Weights of a small GPT-style language model, trained from scratch on English Wikipedia.
Size: 12 layers, 6 heads of 64 (1 for keys and values), 7.61M parameters.
Training: a variant of SOAP for these matrices, 239M tokens, 4114 steps.
Each number is 128 + 32 x the weight over its row's rms, rounded and kept within 0 to 255. Layers, rows and columns count from 0. The size above them is the row's rms in percent of the matrix's.

# layer 5 MLP gate, 512x256, rms 0.0479, rows 25-27, columns 0-255
size [ 93 100  97]
[[136 155 179 144  98 144 135 140 131 127 144 127 173  88 154 130 158 118 180 123 123 165 151 191  88 121 114 172 115 151 120 138 106 105 104 158 128 164 138 122 132  76  66 142 186 121 156 124 114 122 151 124  87 106 141 113 125 100 145 172 135 159 216 106 113 142  94  98  58 150 141 146 163  96 135 132 183 132 149 105 105 106 145 124 181 136 102 119  96  57 163 159 122 166 135 180  62 112  59 127 154 178 116 122 156 101 137  96 168 167 150 152  96 100 142 161 154 164 115 123 123  82 126  99 144 171 154 154 133  82 100 151 111  38  87 145  91  76 148 125 189 107 167 106 119 129 185 106 153 122 104 110  98 147 135 128 112 180 105 175 116 123 132 149 144  97 184  87 154 129 135  78 128 161 111 119 159 169  95  87  92 160 116 130 119 120 114 135  57 182 160 137 158 134 133 105 116 120 172  98 176 139 125 169 190 126 153  94 163 109 161  96 214 135 150 135 129  97 204  84 161 134 119 103  66 106 132 127 159 144 174 120 166 154 120 145 140  40 164  85  71 150 104 132 124 129 137 156 148 213 180 139 171  79 102 104]
 [110 123 175 108 148 151 159  93 140 101 145 102  76 123  91 119 153 208 130 181 100 164 122 136 117 114 116 166 136 165 105 102  96 148 195 145 153 152 153 121 173 190 149 169 106 149 117 160 144  98 100 194 150 168 105 190 152 152  97  86 149 154 204  74 111 113 131 107 114 138 168 120 119 132 153 103  86  69  97 100 142 162 151  93 160 158 104 147 121 127  98  94 159 139 158  76 138 151 161  97 195 148 104 105 118 172 161 150  85 106 190  99 162 119 152  93  95 106 107 132 144 103  79 127  88 158 138 127  78 147  97 140 142 163 173 156 164 196  80 112  74 166  81 147 127 124  77 175  95 128  75  85 153 102 117 119 139 185 162 116 121 186  88  94  73 161 147 146  65 151 103  86 166  88 128 109 107 172 141 130 162 150  76 164 191 106 156 114 159 158 134  72 132 107 107 134  91 117 136 156 101 118  76 116 148 163 170 111 129 121 135 174 185 126 139 151  87 113 168 145 115 116 128  87 139 112 145 124  94 140 150 148 115 139 180  88  98 108 164  83 130 128 170  85 170  84 154 127 148 110  62 138 155 176 153  76]
 [164 128 150  96 140 102 162 144  60  94 130 178 123 140 147 116 112 140 130 145 123  94 125 102 168  82 112 155 119  96  78 169 109 151 114 169 166 134 134  98 191 147 131  98 131 125 106 159 104 144  86 176 101 215  99 170 152 131 132 126 136 151 162 100 161  90 113 112 178 121  87 124 129 166 122 126 125 120 118 160 147 133 137 155 169  97 101 166 124 175 149  67  81 135  35  24 134  64  95  93 179 120  87 123 176 170 141 113 132 133  97 150 174 125  72  81 121 123 145  62 147 168 105 119 130 137 175 119  63 100 103 123 101 154 128 143  89 116  98 122 110 117 154 106 149 129 138 130 138  96  94 143 120  48 132 167 117 172 191 185 168 110  82 192 108 111 107 105 132 114  56 189 127 141 136  99 102 173 144 122 113  77  93 163  90 199 109  61 106 142 126 100 114 124  92 120 135 176 153 159  86  52  84  91 117 141 118 145 148 111 159 109 128 131  65  97 124  92 174 160 108 148 146 140 108 182 104 115  93 127 110 142 162 194 123 168  99 150 129 128 160 142 146 112 157 157 161 104 138 100  86 116 150 109 148 121]]
# layer 5 MLP up, 512x256, rms 0.0478, rows 25-27, columns 0-255
size [ 98 105  93]
[[139  68  89 106 138 153 156 153 223  91 110 125 132 138  97 197 150  95  89 150 117 141 146 140 164 100 163 163 139 178 102 129  97 102 140  78 142 120 113  92  92 102 115  75 135 162 151 127  73 115 104 147 128 183 142 105 119 121 109 132 137  90  81 144 114 130 113 149 109 156  95 155 120  72 153 114 128 161 142 113 121 191 166 118 142 123 174 100  48 187 106 181  53 154 127 127 186 126 156 121 107  86 123  78 119 178 157 164 131 126 124 116 152 165 120  94 108 159 121 132 104 118 114 128 139 145 140 103 135 129 204 142 137 146 157 148 199 185  80 172 123 104 153  78  83 108  73 120 146 102 120  75 104 105 101 108 175 141  85  93 171 136  93 126 154 112 150 123 138 104  90  83 173 126  77 120 175  98 183  82 145 127 128 140 113 126 115 125 173 125 154 103 110 103  92 131  84  94  80 126 115 174 130 150  71 156 106 192 103 127 182  72 121 106 187  64 148 114  89 179 123 178 144 144  63  96 131 123 143 173 154 117 109 115 189  67  84 123  96 122  77 117  86 175 115 151 176 103 161 136 112  95 159 148 116 134]
 [ 90 147 111 127 173  98 140 150 107 109  92  82 142 110 177 120 137 118  52 109  96 127 100 146 156 120 131 105  77 107 133  92 229 119 121  73 110 113  69 161 158 109  75 121  82 171 142  83  42 139 110 152 139 113 197  57 151 141 142 162 153 111 149  75 144 148 155 122 121 132 110 150 142 108 150 133 138 123 178 116 147 166 167 170  96 151 137 181 135 112 127 135 185 153 121 104 162 142 228 170 129  76 176 185 147 127 138 118 161 133 134 140  75 128  67  88 163 147 140 113  93 128 136 142  87 166 140 161 124  62 124 135 146 183 155  83 143 109 148 121 131 126 122 137 137 132 127  81 153 105 103 104 133 117 135  81 145 113  73 107  79 183 161 116 124 102 184  65 132 108 133 119 129  70 169  98  98  61 109 158 121 170  91 131  74  82 109 123 156 110 194  79  77 159 127 118 128 162 121 103 177 153 134 104  97  83  99 174 138 186 118 160 122 168 185 141  97 133 109 129 101 127 157 142 123 158  81  84  65 108 157 130 102 126 162 136 168 142  76  89  93 129 112 166 128 151 138 114 179 145 103 122 103 153 104 144]
 [111 127  92 149 168 160 147 181 140 103 103 164 139 165 129 138 153 126 133  97 181 138 124 196  82 112 162 142 117 148 135 130  98  73  88 103 158 141 112  79 122 159 154  97 129 186 169 113 110  94 127  86  99 119 173 122  85 120 189 163 129 111  97 224 133 171  70 152 128 161 139 184 158 148 166  94 150 146 113 170 124 165 131 118 114  96 183 101 139 152 160 125 100 120 127 155  67 153 157 111 104 124 155 141  79  98 154 145 128 123 131 155 107 106 117 142 161 124 139 137 149 111 179 123  96 112 122 157 177  88 121 132 155 119  65 112 140 180 147 109 105 138 207  49  65  98  89 119 131 170  58 106 157 128  88 117 128 103  89 165 175  97 173 138 161 116 137 138 122 159 107 112 129 170  97 166  90 138 192 162 132 114 133 145 126 158 174 109 122 112 115  95 144 159 177 103 146 146 130 145 138 136 172 123  87 120 146 125 100 212 119  87  99 164 101 204  93 169 170 176 144 141 130 122 117 131 102 119  63  62  71  59  71 119 181  92  63  87 151  77 154 172 123 138 132  87 112 144  97 115 148 104  98 131  94 134]]
# layer 5 MLP down (transposed), 512x256, rms 0.0477, rows 25-26, columns 0-255
size [ 97 107]
[[150 121 112 150  88  46 124 105  74 177 105 112 171 130 100  99 110  94 103  86 101 117 171 105 130 101 134 103 105 117 170 156  62 138 160 116 100 127 108 141  78 117  90 130 107 164 145 139 101 137 142 105  80 109 103 145 207 107 144 160 127 124  91 103 129 144 122 116  94 186 106 112 156 131 171  74 216 118 126 134 112 110 123  99 158 188 148 134 112 111 160 119 137 200 179 127 105  80  90 122 162 125  96 126  88  83 172  84 104 116  94 179  84 129 148 116 154 162 105 129 178 118 216 168 105 101 112 163 148 159 105 178  83 147  55 129  52  68 135 121 184 132 109 126  86 138 160 146 106 118 110  76 202 153 204 154 148 119 165 128 103 158 161 116 153 123 163 114 147 158  77  70  96 118 133  98  88 127  96 127 171 105 178 169  63 104 114 115 130 177 143 140 118 147 110 142 123  66 191 113 101 185 162 154 124 191 149  70 178  87 158 103 128 109 150 156 126 146 146 123 111  99 101 136 130 105 138 123 130 114  99 166 150 143 167 121 115  78 155  82  87 153 136 123 141 178 150 112 138 112 141 144 135 109 103 102]
 [149 138 157 101 119 156 122  75 142 117 102 135  89 191 179 180 165 112 167 133 118 177 154 193 125 161 133 127 159 147 138 110 136 124 126 138  88 126 108  89 128  91  96  89 132 142  82 115  66 135  99 151 190 116 147 154 119 172 122  79 170 152 123 127 147 111 203  84 147 144 127 102 179 113 148  80 158  92 133 122 116 152 132  35  91 114 142 126  65 139 101 111 181  87 133 133 132  86  92 163 172 179 155 110 189  93 103 154  96 139 123 158 157 100  86  96 137 117 103 162 157 111  85 148 125 120 114 134 172 115 143 110 163 110 182 139 157 139 113  49  77 121 155 143 123  95 101 186  88 143 149 159 166 109  88 101 161 151 189 105 102 179 135 143 109 146 124 127 117 103 136 140 128 112  95 132  56 157 144 155 155 189  87 193 137  79 138  84 127  71 102 125  94 123 181 120 133 102 106  69 139  76 123 131  81 156 102 150 108 140 131 129  96 132 118  81 182 119 153 118 166 132 101 115 126 172 156 138 210 206 123 163 104  69 126 132 100 174 180 133 113 124 137 147  80 134  89 169 179  87 107 143 194 117 118 104]]